From a checkpoint of a small transformer trained on Wikipedia: no biases in attention or MLP, a variant of SOAP for these matrices.
Each number is 200 + 40 x the weight over the matrix's rms, rounded and kept within 0 to 999. Layers, rows and columns count from 0.

# layer 4 MLP up, 1024x384, rms 0.133, rows 213-231, columns 256-383
226,146,180,260,220,163,177,160,203,93,156,181,213,160,215,234,228,199,169,230,238,195,184,203,206,242,180,205,262,226,211,209,160,161,258,274,162,187,197,163,123,193,193,215,272,115,92,213,212,145,183,118,160,215,191,248,168,262,164,186,221,191,145,225,154,189,199,194,239,197,176,175,249,193,253,108,176,126,328,130,182,243,196,208,268,122,162,237,245,211,213,156,169,101,189,166,239,199,187,145,159,226,210,142,172,239,167,189,188,258,192,252,195,211,289,100,200,247,178,217,160,194,205,209,144,185,169,232
195,246,190,149,242,162,221,167,106,208,223,225,207,202,216,241,236,243,219,155,219,218,164,198,230,134,116,159,202,179,243,212,198,241,252,186,202,166,184,146,105,156,180,208,165,227,156,194,210,213,165,213,212,234,197,131,217,251,237,200,218,190,194,229,234,223,209,202,151,191,267,186,184,231,210,196,172,254,197,237,232,253,200,119,248,204,166,176,160,138,193,229,213,295,131,285,186,247,211,207,179,224,227,183,218,153,208,206,196,218,159,210,173,157,244,191,286,204,228,283,197,186,222,282,208,244,177,173
252,133,219,261,193,148,219,285,139,196,142,110,219,160,55,240,226,209,147,245,150,259,223,241,178,198,228,235,191,214,207,160,202,215,213,190,250,299,191,175,258,221,285,123,163,174,266,162,211,245,249,184,289,286,213,182,201,258,251,183,168,180,205,204,244,159,237,242,203,158,241,89,207,162,119,154,186,215,185,206,167,229,160,117,216,263,219,156,197,221,137,225,191,174,329,208,196,182,210,168,195,186,200,175,220,157,194,232,224,258,205,275,180,256,141,287,235,179,154,126,161,162,216,310,207,259,160,223
260,257,212,216,217,150,221,219,180,138,197,146,117,149,211,159,179,185,210,272,214,217,152,255,191,229,257,221,208,190,248,244,182,168,216,137,247,190,171,210,176,261,193,286,172,252,180,166,131,231,181,257,196,194,262,184,299,160,145,155,303,254,197,154,306,226,206,201,214,191,163,217,206,195,255,218,161,136,264,175,205,218,91,189,268,186,283,204,259,215,208,172,189,178,194,151,233,152,213,187,206,210,218,234,180,176,213,126,187,207,205,235,208,238,208,230,191,237,152,179,311,208,236,195,254,222,186,189
195,150,183,291,217,180,289,170,162,187,199,176,213,156,200,179,273,153,245,164,121,174,175,172,125,183,256,159,188,157,208,233,193,201,165,197,224,205,215,270,174,196,228,153,200,214,213,186,177,196,181,160,203,225,221,141,188,205,233,187,159,138,183,243,187,190,214,218,196,149,219,158,247,156,273,215,208,225,164,202,214,198,201,180,138,270,166,235,171,144,251,184,199,245,195,236,220,177,224,237,192,151,173,197,149,243,173,188,133,201,187,242,224,186,253,225,196,208,278,261,231,160,281,165,190,248,169,163
139,236,234,138,143,205,190,262,199,166,182,219,216,219,223,146,239,244,128,181,209,157,163,193,241,142,200,164,259,198,201,186,189,215,230,182,214,130,210,233,288,254,227,126,241,203,253,154,257,180,179,243,213,174,289,257,254,192,176,244,197,230,164,158,138,248,220,255,287,179,217,196,189,226,203,254,228,172,253,204,215,248,241,131,301,199,198,190,209,181,200,209,196,227,196,202,206,187,212,221,236,186,157,225,202,321,131,155,190,206,92,143,238,264,209,143,195,108,260,220,103,219,107,261,252,219,234,191
252,277,160,142,191,176,256,196,201,186,235,174,177,182,271,238,151,125,212,228,180,223,180,209,172,257,280,238,209,218,120,237,200,177,199,154,195,258,227,215,157,202,194,193,225,232,165,196,202,220,270,119,232,174,243,246,199,189,268,150,215,275,122,214,213,226,195,183,212,234,196,371,251,154,297,256,162,213,177,261,199,139,212,214,271,126,140,196,228,207,223,257,187,217,158,230,178,158,149,225,216,155,159,157,226,190,132,226,221,218,265,136,246,208,138,207,292,256,186,123,171,228,196,247,240,216,168,209
191,163,201,245,194,166,229,196,197,244,219,186,183,164,172,190,188,236,271,226,184,199,210,221,266,282,175,217,268,205,267,170,159,240,249,201,186,235,156,191,201,208,203,179,199,189,140,201,221,229,185,157,214,246,196,176,160,211,195,196,216,142,190,189,216,146,194,179,264,166,173,185,213,250,223,208,222,173,232,185,172,191,160,267,206,196,232,203,244,232,176,210,185,280,237,248,196,261,132,117,189,278,217,205,168,134,239,205,135,194,217,186,200,169,197,279,134,282,172,229,253,166,262,185,218,160,235,133
226,127,233,218,174,225,174,180,224,146,198,196,209,112,141,227,209,150,147,213,192,262,206,174,195,187,181,147,256,195,210,179,128,193,177,185,147,289,161,195,218,148,190,65,224,143,207,249,132,187,193,235,239,189,172,143,171,198,191,198,201,183,144,207,213,170,171,165,237,170,180,215,217,218,213,261,141,246,204,171,133,122,231,186,222,206,190,230,174,168,146,199,100,176,194,116,237,216,195,239,214,122,226,220,248,204,113,187,198,229,202,157,237,218,241,95,193,146,232,186,188,270,145,236,159,201,231,190
223,152,216,101,151,161,254,221,212,230,217,300,198,149,271,160,226,229,201,166,182,175,172,230,162,211,149,214,269,121,193,274,253,194,166,111,166,210,230,189,198,176,174,240,249,173,226,191,200,148,178,217,180,249,163,234,141,139,236,148,219,172,83,237,162,205,249,170,173,167,214,229,131,194,162,178,109,255,229,184,175,185,187,187,240,171,160,239,184,172,225,282,201,186,190,178,188,226,238,153,213,157,221,254,179,175,233,210,185,131,204,174,179,220,149,183,232,240,122,185,168,206,160,231,236,199,202,166
196,209,163,177,338,192,119,214,222,191,208,123,163,178,260,215,223,204,245,134,212,252,179,173,171,214,203,190,151,169,163,262,223,152,253,206,187,160,243,218,176,221,156,189,232,170,306,206,192,201,157,180,205,206,210,218,152,220,234,224,229,172,204,294,227,246,146,233,215,207,146,236,240,171,260,185,203,144,172,232,207,279,169,215,235,153,249,193,184,228,246,237,270,148,197,152,151,151,263,237,201,190,236,201,218,272,177,235,215,175,209,199,152,154,133,173,154,190,154,233,268,184,188,281,263,220,236,169
205,186,158,135,210,186,248,197,204,192,175,218,151,231,192,98,224,210,220,179,249,234,196,281,193,165,277,192,221,208,121,275,170,180,165,214,208,199,188,210,280,280,206,188,199,203,216,201,199,231,123,147,166,201,153,152,258,232,226,199,228,211,100,268,227,106,243,158,185,130,206,196,227,241,236,208,227,174,155,175,217,201,182,142,144,208,189,185,160,88,252,267,226,170,180,105,228,231,207,229,249,193,159,229,198,260,186,195,266,220,189,211,225,288,149,255,206,155,225,150,222,303,257,212,146,253,215,213
164,192,180,239,222,156,249,194,185,220,207,215,199,213,204,194,256,219,110,231,172,202,215,216,228,268,341,252,203,175,244,131,182,239,224,200,198,207,183,266,203,199,166,190,215,220,166,212,226,191,152,203,211,182,272,177,134,227,202,199,204,204,169,232,242,273,293,271,292,160,271,200,170,210,250,258,229,168,109,208,284,221,136,186,178,302,188,272,186,207,169,268,181,163,268,205,253,151,222,197,158,147,232,245,226,173,208,195,212,322,244,177,293,157,239,154,217,162,190,189,190,251,135,178,221,197,170,187
268,174,223,217,150,264,123,140,204,267,213,223,175,148,228,214,153,177,193,136,200,228,189,213,274,222,227,228,269,203,268,162,203,148,275,195,236,238,269,171,239,228,171,150,235,209,199,178,260,188,153,255,244,216,215,204,226,174,167,101,191,184,181,237,154,203,204,219,216,168,185,239,246,252,151,223,235,278,139,177,260,267,180,160,188,225,157,207,228,189,202,202,178,223,138,136,203,186,154,168,163,155,184,238,252,172,180,193,200,248,139,219,254,209,138,178,217,200,231,206,217,220,223,177,206,203,166,159
162,204,170,268,235,208,199,178,204,244,250,224,189,225,136,268,178,137,243,208,204,185,164,128,296,242,157,256,164,238,193,194,201,215,186,252,177,206,168,201,216,189,188,163,230,250,258,238,251,133,270,157,204,229,203,264,177,166,204,285,269,284,177,234,276,140,206,258,239,188,234,301,172,213,234,149,219,216,130,272,211,221,194,187,189,220,175,155,197,228,216,184,198,235,200,159,155,229,180,272,211,234,168,236,151,236,180,93,159,156,178,146,205,174,164,143,125,213,130,168,154,225,182,151,151,226,188,210
185,160,212,259,226,258,221,257,182,196,198,211,176,218,263,197,148,303,173,141,166,190,233,224,147,243,167,275,227,163,189,178,216,164,134,201,239,177,154,146,285,198,240,147,156,145,189,213,205,177,183,179,184,218,294,147,256,155,238,263,240,258,202,182,213,163,174,216,213,185,200,210,105,187,234,179,256,230,199,160,202,257,182,337,201,268,243,165,203,218,180,213,218,232,239,222,228,244,163,170,260,248,208,178,182,235,89,191,241,165,134,142,221,276,211,308,197,211,273,185,219,185,218,137,189,225,262,115
145,211,155,173,222,153,182,157,158,256,234,208,233,278,147,217,173,207,213,231,222,250,111,208,239,182,168,210,92,281,202,180,226,245,249,240,195,197,185,149,194,233,165,275,237,213,238,209,216,150,209,202,296,176,250,133,178,233,221,185,195,146,218,129,141,219,240,156,242,202,137,211,212,202,168,247,215,145,262,180,237,148,180,209,180,190,205,198,290,231,124,199,163,296,200,263,168,208,246,158,244,230,231,143,283,201,164,207,181,184,305,181,235,182,264,158,276,192,180,128,181,151,121,179,150,202,164,184
224,134,184,144,147,213,194,127,238,140,233,268,143,194,232,236,107,225,208,257,198,224,266,190,235,234,230,190,206,157,192,201,181,153,113,152,197,161,157,201,150,196,196,130,174,169,184,181,279,175,122,156,206,247,249,190,311,193,231,173,157,241,258,279,195,126,166,216,187,170,232,271,212,239,136,183,249,205,223,160,213,108,201,190,150,210,234,132,178,148,251,231,188,241,231,225,257,181,242,283,149,222,248,152,278,243,136,154,176,218,225,141,263,294,153,208,205,154,154,253,199,215,224,210,228,280,151,234
212,248,205,212,207,157,235,220,219,184,229,190,181,122,170,199,199,150,255,191,97,196,241,211,203,232,167,200,166,212,192,275,192,232,216,264,256,179,155,188,242,214,220,174,299,196,238,109,224,201,275,235,166,123,147,217,144,159,188,227,200,227,241,249,206,170,220,141,189,203,212,188,213,175,259,301,239,143,211,159,222,254,226,247,221,195,160,249,216,162,232,153,250,129,188,197,201,169,196,220,213,191,106,212,123,174,269,208,170,209,246,160,239,175,223,148,183,253,275,151,184,198,189,200,226,157,200,158
# layer 4 MLP down (transposed), 1024x384, rms 0.123, rows 213-230, columns 256-383
240,157,147,243,146,188,149,183,220,198,230,157,193,192,188,256,256,280,178,254,208,200,205,182,260,258,171,216,144,175,174,235,223,187,192,238,193,137,248,205,117,120,170,97,282,176,132,149,142,137,201,267,205,195,176,130,196,268,231,208,211,219,178,204,155,208,192,216,265,148,224,218,246,181,219,146,239,207,150,218,129,241,246,176,209,277,183,248,220,235,277,184,265,166,200,158,215,183,251,280,218,192,220,285,214,177,210,229,275,276,218,213,271,121,279,159,121,203,173,243,201,199,134,264,180,113,222,179
216,127,166,233,170,203,188,69,206,151,185,148,211,158,239,128,228,172,236,213,238,236,221,202,169,155,248,178,148,199,197,230,265,210,226,184,193,144,262,249,217,194,214,128,165,125,266,247,236,219,222,276,207,203,213,205,189,232,133,217,211,256,295,192,224,156,251,259,225,217,172,225,184,213,137,233,194,230,173,109,188,220,205,165,285,196,232,217,215,216,208,188,297,192,131,173,196,208,180,158,191,230,210,191,262,221,137,199,195,200,203,194,245,182,144,197,154,225,182,183,200,243,176,215,191,189,197,212
189,181,220,176,241,150,225,174,246,211,98,143,77,116,191,215,173,246,209,155,148,238,106,257,141,205,230,253,202,156,182,182,225,287,242,241,191,234,184,215,220,263,224,186,143,172,198,182,158,197,251,181,212,210,192,216,211,217,181,175,217,237,124,205,220,209,125,214,175,228,207,87,221,185,108,233,124,222,177,194,162,220,131,199,221,227,187,176,244,168,280,236,210,236,278,173,241,196,115,157,242,244,275,252,177,231,190,244,277,240,197,249,281,223,230,308,177,164,248,144,162,215,258,203,198,212,180,241
244,234,166,188,228,208,196,188,173,249,201,271,189,207,204,174,311,222,224,182,211,147,206,224,185,212,165,282,319,207,200,156,191,139,235,255,227,129,188,158,239,198,268,149,246,138,232,169,118,206,220,216,206,157,195,162,207,255,199,199,154,108,227,190,210,150,246,231,211,214,150,273,212,175,157,222,145,138,197,182,171,176,226,226,193,169,210,147,232,206,142,213,245,123,182,199,140,125,180,192,194,180,241,182,231,219,213,227,182,155,139,166,154,177,204,227,229,211,175,217,219,182,163,165,218,172,178,255
279,189,235,175,235,258,171,166,196,188,208,158,226,192,177,276,198,184,220,189,213,148,173,214,244,201,128,157,208,223,219,193,102,221,200,186,236,206,171,147,243,182,204,168,195,170,208,251,284,211,194,174,247,177,148,231,163,205,164,184,230,158,189,233,158,150,222,241,227,151,124,229,208,161,239,178,207,227,255,200,230,207,194,183,203,145,168,156,273,206,251,172,194,207,157,161,285,172,187,200,214,240,220,199,154,189,200,241,173,218,126,261,174,194,198,205,183,132,155,133,179,168,187,201,201,225,193,192
210,147,247,63,185,253,249,267,202,276,231,180,210,155,210,234,177,205,250,184,226,184,177,230,219,227,233,229,314,100,198,154,180,155,211,161,255,151,209,243,273,249,163,257,237,189,228,170,156,196,197,280,144,188,221,200,202,161,219,200,142,159,158,228,229,257,225,205,207,245,195,170,126,280,188,328,248,226,262,230,167,123,209,201,211,177,137,204,181,184,118,244,151,191,162,190,236,143,215,213,216,175,163,200,172,235,210,191,147,218,194,209,231,186,217,183,162,154,179,237,172,233,199,205,264,168,186,235
175,240,181,161,246,219,249,185,239,153,241,262,238,252,204,203,226,200,131,294,241,162,162,215,197,156,191,285,164,226,203,133,236,174,186,250,181,205,234,181,257,193,188,125,203,252,191,302,154,164,262,198,221,174,199,222,181,217,172,194,150,164,244,193,165,148,162,136,235,163,184,169,185,112,204,176,245,172,226,219,269,227,148,193,193,284,255,265,198,218,211,181,249,212,198,166,233,200,172,181,243,213,136,128,219,190,318,196,189,244,221,149,210,171,173,189,174,184,234,205,187,180,257,277,238,177,277,247
231,195,166,200,187,89,176,184,261,242,134,142,225,195,146,166,226,174,191,210,155,244,305,187,182,245,221,155,184,179,199,215,230,187,220,210,255,115,211,225,99,232,228,133,227,197,191,227,163,207,211,191,213,207,213,227,184,248,228,189,202,214,187,220,149,148,181,216,156,285,196,264,147,106,206,215,245,210,236,196,197,244,215,174,276,97,234,235,185,254,216,264,206,129,200,203,243,142,143,139,240,185,245,267,257,246,166,168,202,213,149,133,214,143,221,128,191,222,194,208,205,211,189,160,196,131,180,209
250,240,170,219,173,177,219,145,188,176,175,260,219,131,255,191,292,193,180,216,201,180,193,182,219,229,216,213,238,158,130,201,158,152,181,115,189,182,178,208,266,158,103,182,219,137,122,185,218,181,191,272,158,203,193,174,130,177,237,267,227,167,220,242,142,209,214,173,219,178,217,206,231,173,155,248,207,203,187,227,139,260,277,140,193,216,196,189,237,152,181,119,129,174,246,240,243,290,175,247,205,181,171,228,166,222,170,243,185,186,228,282,213,279,181,217,234,148,183,190,183,254,204,296,218,158,135,227
218,186,138,208,186,164,201,168,172,167,179,143,233,162,180,164,212,235,269,224,202,220,236,209,163,219,178,180,36,187,162,184,220,217,193,259,177,180,192,177,160,212,177,197,187,199,127,196,169,202,246,215,241,147,251,203,139,134,224,136,175,223,135,206,129,224,214,138,174,191,242,219,147,275,239,238,152,196,204,162,175,176,221,236,196,267,258,227,160,178,131,239,169,214,249,240,180,264,196,215,203,172,267,271,220,228,142,191,200,168,184,217,238,139,177,202,150,183,168,191,189,205,204,147,156,180,167,200
104,163,149,198,288,214,201,221,192,259,200,174,187,168,129,136,111,188,192,172,158,203,190,257,202,215,228,160,161,218,224,212,126,234,202,103,214,117,206,221,203,196,182,250,195,153,141,215,163,218,195,157,223,268,215,219,168,214,170,182,235,178,163,249,209,185,227,197,170,295,142,273,200,229,153,165,245,173,136,189,176,155,171,202,199,181,209,189,115,292,160,138,230,207,163,236,204,148,241,173,206,200,262,214,216,194,195,171,232,242,212,159,190,212,236,188,220,235,193,248,238,235,235,232,192,218,270,181
139,171,130,160,217,144,185,217,192,223,221,285,307,265,107,121,194,157,178,172,227,214,205,195,177,179,164,192,108,268,204,249,227,155,222,210,188,228,85,247,212,282,173,220,246,173,208,169,237,161,241,181,200,194,259,234,135,193,211,129,194,137,224,262,159,240,162,211,180,224,197,216,167,167,209,249,92,159,191,197,231,182,194,197,216,244,182,147,238,204,172,123,187,253,204,253,241,226,260,200,168,210,206,163,125,140,238,183,164,193,172,181,173,222,266,167,242,221,234,234,253,198,227,233,215,225,148,244
152,202,224,238,183,151,240,194,163,179,174,165,222,162,191,140,229,195,167,169,195,203,199,141,185,228,206,186,147,215,195,260,253,233,130,185,160,182,242,191,261,235,138,161,315,143,100,215,233,119,255,195,123,190,150,223,145,227,219,175,204,244,177,266,160,246,197,123,237,185,210,213,229,205,217,203,288,231,152,289,285,209,213,208,216,227,269,240,201,150,192,208,177,202,251,212,129,228,199,141,233,192,217,198,225,185,253,243,287,177,231,245,268,165,170,197,213,219,148,258,188,139,184,213,172,176,200,253
223,189,196,186,224,192,198,168,239,265,203,248,186,220,192,268,214,160,194,181,163,191,188,267,185,277,110,121,252,262,238,171,211,246,226,190,222,173,203,228,254,266,122,187,200,221,264,156,259,168,212,247,194,271,174,165,176,148,202,192,194,164,214,244,138,188,260,198,162,237,221,176,149,165,231,179,154,209,122,245,239,232,286,161,208,188,183,168,220,193,236,106,205,226,202,223,157,186,141,158,199,143,132,171,163,141,194,186,184,176,249,245,207,182,214,238,188,196,254,245,228,246,183,194,200,172,237,238
282,208,207,151,197,157,186,168,224,236,160,239,185,238,238,173,195,240,258,194,216,160,190,200,120,158,184,242,221,201,250,217,212,202,209,207,241,199,182,185,212,222,249,182,164,150,167,259,185,173,160,214,197,234,288,172,201,228,162,163,198,132,278,166,216,216,149,242,211,252,192,158,123,223,247,222,259,150,143,188,231,169,193,160,201,238,187,168,190,245,181,186,275,183,245,186,198,278,213,224,160,192,231,155,258,239,262,270,147,205,173,180,192,208,212,246,152,161,199,157,215,175,254,158,244,131,202,158
255,190,203,214,163,256,213,139,181,206,124,158,198,208,208,114,249,239,183,179,262,215,206,198,187,173,230,204,168,188,211,186,250,295,173,229,170,189,284,207,153,230,193,161,170,178,198,180,199,165,229,188,135,239,211,217,205,153,196,198,180,203,209,151,217,197,188,186,168,206,236,212,187,210,223,208,217,139,153,230,179,268,175,203,227,182,193,216,199,209,272,192,317,244,157,166,216,226,105,240,177,159,209,255,276,214,161,230,265,212,126,189,198,283,205,200,237,173,218,199,135,162,204,211,158,233,236,135
165,237,204,258,258,242,239,216,174,221,214,234,206,122,187,127,210,175,206,298,225,265,155,174,267,261,153,190,251,162,214,188,270,181,176,242,195,251,234,217,205,183,235,227,231,217,224,229,199,226,165,219,162,111,200,254,233,113,216,311,201,209,112,280,176,158,196,175,253,205,195,219,210,210,246,186,176,117,202,63,262,233,185,173,244,150,161,196,234,137,172,162,299,277,159,176,217,186,174,178,169,189,133,152,142,226,149,184,179,121,178,124,157,179,152,214,223,121,192,201,253,137,190,205,228,224,210,169
232,188,271,251,222,185,217,189,219,168,206,163,179,213,240,210,251,181,287,301,182,184,169,273,153,240,220,139,281,209,189,212,222,157,162,253,258,224,179,236,109,197,238,116,184,186,228,179,130,263,250,169,161,189,237,183,196,133,175,203,190,158,200,268,240,232,159,131,188,184,202,206,188,252,193,193,269,204,206,244,158,174,224,189,186,267,212,220,183,157,158,231,233,250,221,243,197,242,227,225,157,153,244,183,305,172,235,206,123,175,173,178,267,205,134,260,233,283,183,202,206,190,234,215,234,200,230,251
# layer 4 MLP gate, 1024x384, rms 0.128, rows 214-231, columns 256-383
175,301,168,144,174,209,195,185,178,261,171,239,157,230,217,221,237,206,162,195,136,173,219,262,219,228,267,266,170,154,158,231,251,173,157,249,194,147,218,256,213,266,218,177,128,235,212,251,178,261,248,231,226,226,185,178,200,145,118,201,215,203,249,202,234,265,184,247,202,168,265,190,209,232,238,152,245,219,223,192,196,243,197,192,179,222,220,187,164,213,141,96,246,146,142,157,225,150,183,176,223,227,202,276,191,193,172,254,182,92,230,222,188,174,184,156,176,203,211,250,202,240,213,295,180,316,218,207
147,173,224,248,234,123,145,170,212,236,197,237,171,117,204,235,211,203,170,145,133,177,158,200,172,192,214,196,220,214,185,183,153,142,307,190,150,224,175,169,166,181,221,198,131,226,208,197,245,239,275,204,221,226,127,185,168,165,207,214,188,175,186,212,162,213,169,134,210,251,196,187,209,177,210,206,207,179,208,121,258,253,175,161,133,157,240,164,225,214,224,264,181,240,175,162,201,219,275,218,139,207,205,201,174,193,241,190,288,167,178,251,187,182,225,246,193,180,190,220,136,199,219,245,137,264,216,236
198,191,164,229,218,147,259,231,193,194,154,147,221,176,207,146,201,199,230,140,213,190,226,197,212,196,180,251,105,169,193,232,211,205,119,218,198,217,173,220,243,177,251,239,206,164,197,223,273,218,229,175,233,215,257,218,153,261,218,225,247,175,168,200,223,265,196,154,197,211,186,134,211,181,204,222,181,180,231,137,211,216,112,240,239,159,133,133,164,250,187,124,184,227,234,261,188,149,164,212,177,199,187,203,159,252,174,182,147,203,197,263,124,203,249,234,119,177,198,230,142,197,219,222,231,232,239,154
104,193,172,241,272,161,193,154,277,144,221,175,226,279,183,152,276,152,269,177,179,122,193,181,189,198,149,170,265,158,164,153,194,131,136,237,145,165,200,212,236,187,226,184,154,181,185,228,212,191,272,165,167,225,182,216,142,156,153,244,264,133,180,215,159,184,213,230,258,161,205,274,257,233,187,202,228,230,275,193,185,167,220,201,204,233,216,188,160,134,265,189,147,190,142,173,216,221,143,164,179,222,153,211,198,229,223,132,198,194,189,198,193,211,232,223,199,190,186,212,188,182,246,188,149,174,163,218
261,264,210,173,234,252,140,246,222,188,245,192,200,216,165,178,216,236,207,196,196,237,190,146,190,208,241,209,240,196,208,179,193,254,163,166,206,176,220,235,234,215,166,221,236,176,253,155,190,183,173,179,205,172,232,226,178,202,184,228,263,191,240,186,208,206,198,206,233,153,209,203,171,222,223,198,201,179,140,186,210,127,159,160,234,237,175,191,200,153,188,233,222,284,117,281,180,231,248,193,207,148,137,181,220,249,134,240,211,145,195,225,126,179,152,236,153,235,226,256,246,209,138,240,220,207,245,208
250,232,204,195,234,233,153,188,219,289,145,223,206,159,159,229,151,203,184,193,191,226,202,203,240,103,193,262,204,171,253,228,149,200,304,163,274,222,197,159,215,180,208,215,202,244,227,214,177,255,146,242,196,134,215,171,157,238,218,219,221,181,195,133,184,262,197,286,218,179,265,247,192,176,241,119,268,235,168,153,232,199,196,199,223,158,229,213,199,244,196,206,176,217,182,219,173,204,241,244,233,183,140,229,201,179,201,239,245,179,164,176,189,177,187,181,254,286,246,265,165,178,179,249,254,213,219,192
260,237,289,198,179,187,251,181,244,188,122,119,166,226,200,219,195,218,155,231,204,227,130,173,228,284,229,178,132,212,222,212,144,157,103,180,147,205,171,156,247,131,215,213,234,225,217,178,130,169,186,192,199,168,256,217,203,216,186,238,170,152,177,160,223,186,189,191,209,119,181,166,177,225,185,237,203,210,158,259,156,180,190,161,193,270,229,166,247,86,222,191,181,265,175,183,235,163,172,171,172,166,191,193,173,167,230,210,136,184,141,207,242,211,192,132,215,149,277,187,155,208,216,237,181,184,228,263
162,192,194,230,206,186,175,190,185,192,181,123,172,179,202,223,111,167,233,169,215,241,188,242,126,202,147,246,238,247,267,223,164,230,176,170,197,206,220,137,127,178,220,200,212,250,205,139,169,237,110,210,256,223,222,154,226,171,174,256,205,208,195,221,214,151,262,179,171,133,202,211,163,219,156,222,217,232,146,199,282,159,171,226,180,181,140,204,195,210,134,204,210,166,200,145,262,247,210,172,223,165,164,141,200,270,161,129,214,188,214,199,220,203,223,202,211,138,189,250,201,167,77,191,195,119,178,161
260,207,165,164,245,200,220,236,140,193,138,235,247,222,168,158,172,176,191,192,161,192,135,213,152,201,183,244,261,233,254,266,191,218,257,224,209,190,223,207,276,227,234,283,231,191,181,141,158,189,205,169,220,178,194,217,135,188,218,195,149,195,169,226,168,160,222,90,228,240,240,191,148,225,191,224,112,149,167,193,248,228,225,185,199,160,274,193,193,211,211,249,173,161,222,140,203,212,219,157,281,105,248,157,185,233,322,236,189,210,253,245,177,201,139,199,228,215,173,166,230,166,232,214,232,254,164,203
217,220,187,228,235,205,170,143,132,155,209,198,161,280,216,255,201,212,224,211,260,215,229,296,205,330,263,282,200,220,140,222,210,124,183,174,266,190,173,237,106,209,168,213,221,254,263,243,186,144,203,269,222,174,246,234,203,214,278,148,168,182,200,181,202,159,176,184,192,168,223,214,191,180,169,251,205,164,193,183,178,223,160,176,188,238,173,186,219,217,232,194,251,154,157,218,154,125,165,196,236,234,206,208,308,206,220,250,257,179,214,172,205,183,157,183,254,229,158,217,193,233,241,221,222,213,127,165
151,178,215,240,230,210,156,168,157,213,193,153,145,269,113,128,192,216,174,188,203,189,136,211,196,184,210,217,181,146,170,191,154,136,146,180,222,192,294,186,172,236,225,230,219,136,213,237,267,169,228,202,214,244,270,211,191,209,134,126,145,186,92,247,143,178,195,243,204,221,167,189,153,228,172,175,154,235,258,187,210,247,198,191,167,271,194,247,235,242,193,252,189,246,239,134,234,160,276,244,264,245,191,189,240,161,202,266,135,246,187,211,243,150,223,288,211,190,175,207,102,227,234,135,167,205,166,204
142,279,217,130,150,263,195,164,287,232,217,185,142,277,152,216,254,168,215,206,176,130,171,182,200,282,120,224,205,197,174,178,241,194,179,209,185,269,251,213,123,229,260,139,178,192,220,182,191,256,263,191,223,196,252,235,234,109,220,269,265,237,225,164,239,188,216,205,212,237,173,205,234,202,182,116,120,207,154,186,147,239,226,196,176,191,242,187,216,200,225,200,201,235,183,253,225,232,248,185,189,201,210,189,155,178,227,198,198,219,184,205,218,130,224,178,251,162,189,199,207,161,283,245,186,201,272,246
175,213,220,178,213,223,220,172,186,229,197,152,172,262,205,188,269,182,227,169,155,222,210,244,154,132,208,156,198,205,200,118,229,192,216,204,104,236,273,219,200,215,194,248,173,247,228,163,184,199,231,207,219,201,209,143,181,144,207,207,241,281,235,158,139,180,224,179,196,178,281,204,141,114,182,146,245,210,186,239,176,139,160,322,272,152,236,146,204,180,159,209,154,161,140,203,244,191,179,224,183,229,152,220,208,155,212,166,241,209,209,165,165,181,226,246,204,253,202,135,220,182,161,176,159,159,255,185
176,138,115,144,224,246,218,213,185,132,170,238,204,263,166,208,202,273,127,196,187,210,207,180,229,235,241,182,235,209,156,247,168,144,156,203,162,192,97,175,207,177,255,225,177,164,242,172,209,280,231,255,146,210,286,118,257,144,197,153,194,230,161,194,183,240,219,189,143,231,131,143,117,217,200,99,222,221,246,142,265,224,241,181,130,212,149,159,238,244,242,172,145,227,218,278,175,191,246,256,212,157,271,182,234,234,197,149,189,156,184,147,211,200,178,253,209,221,212,178,202,181,166,198,158,202,213,169
243,232,173,196,223,174,140,184,167,185,171,164,199,174,235,135,175,191,168,236,217,65,219,222,232,220,215,198,134,228,188,161,258,236,115,248,167,206,172,78,155,221,234,227,225,286,170,169,154,160,223,175,213,148,157,235,225,220,205,193,273,238,189,258,119,162,220,246,240,155,229,191,248,174,199,189,152,220,170,226,205,269,250,176,239,215,185,202,233,131,239,179,220,158,187,183,180,223,223,220,172,182,224,139,137,178,238,246,195,193,189,269,226,160,212,266,196,153,240,199,184,95,215,216,231,170,173,257
159,149,244,250,178,210,199,251,295,191,187,210,217,230,303,189,192,163,199,189,253,168,181,249,221,269,176,197,231,172,166,222,233,199,183,224,144,147,257,165,176,243,273,240,179,193,270,209,169,155,177,227,232,156,252,191,104,133,249,231,215,166,163,201,278,212,172,188,204,175,241,189,219,134,231,218,203,201,140,219,251,157,254,204,250,145,217,256,196,198,198,117,183,173,208,204,278,183,156,263,122,270,148,236,216,218,115,135,191,165,254,200,126,181,172,162,228,263,207,261,157,166,210,218,184,144,237,209
268,260,248,183,164,88,239,217,197,184,182,82,221,229,182,271,226,169,148,226,251,242,194,213,189,125,255,220,275,241,179,225,178,237,145,167,170,159,187,223,229,136,160,225,226,252,189,135,244,266,247,209,203,118,100,195,252,231,226,127,202,168,212,231,148,271,212,114,207,280,216,234,195,138,156,213,181,148,201,175,244,144,200,208,172,178,260,251,249,202,232,216,261,250,236,238,297,255,226,256,196,238,162,160,243,218,247,145,187,184,237,136,146,179,242,221,186,237,193,139,205,145,136,202,227,250,156,237
220,189,237,251,216,223,105,220,185,255,191,169,184,218,280,254,139,252,165,202,247,189,221,156,248,248,225,210,135,233,264,233,173,163,254,191,153,200,232,134,214,281,231,125,251,194,219,178,224,234,248,288,234,221,234,196,197,279,249,220,192,218,175,218,230,195,151,160,133,172,180,164,170,214,194,181,201,254,206,231,163,149,211,225,188,219,188,232,185,253,150,226,200,253,185,145,168,185,154,224,196,123,216,244,176,158,154,185,178,194,95,243,145,139,157,147,224,190,205,162,201,168,215,195,149,254,228,158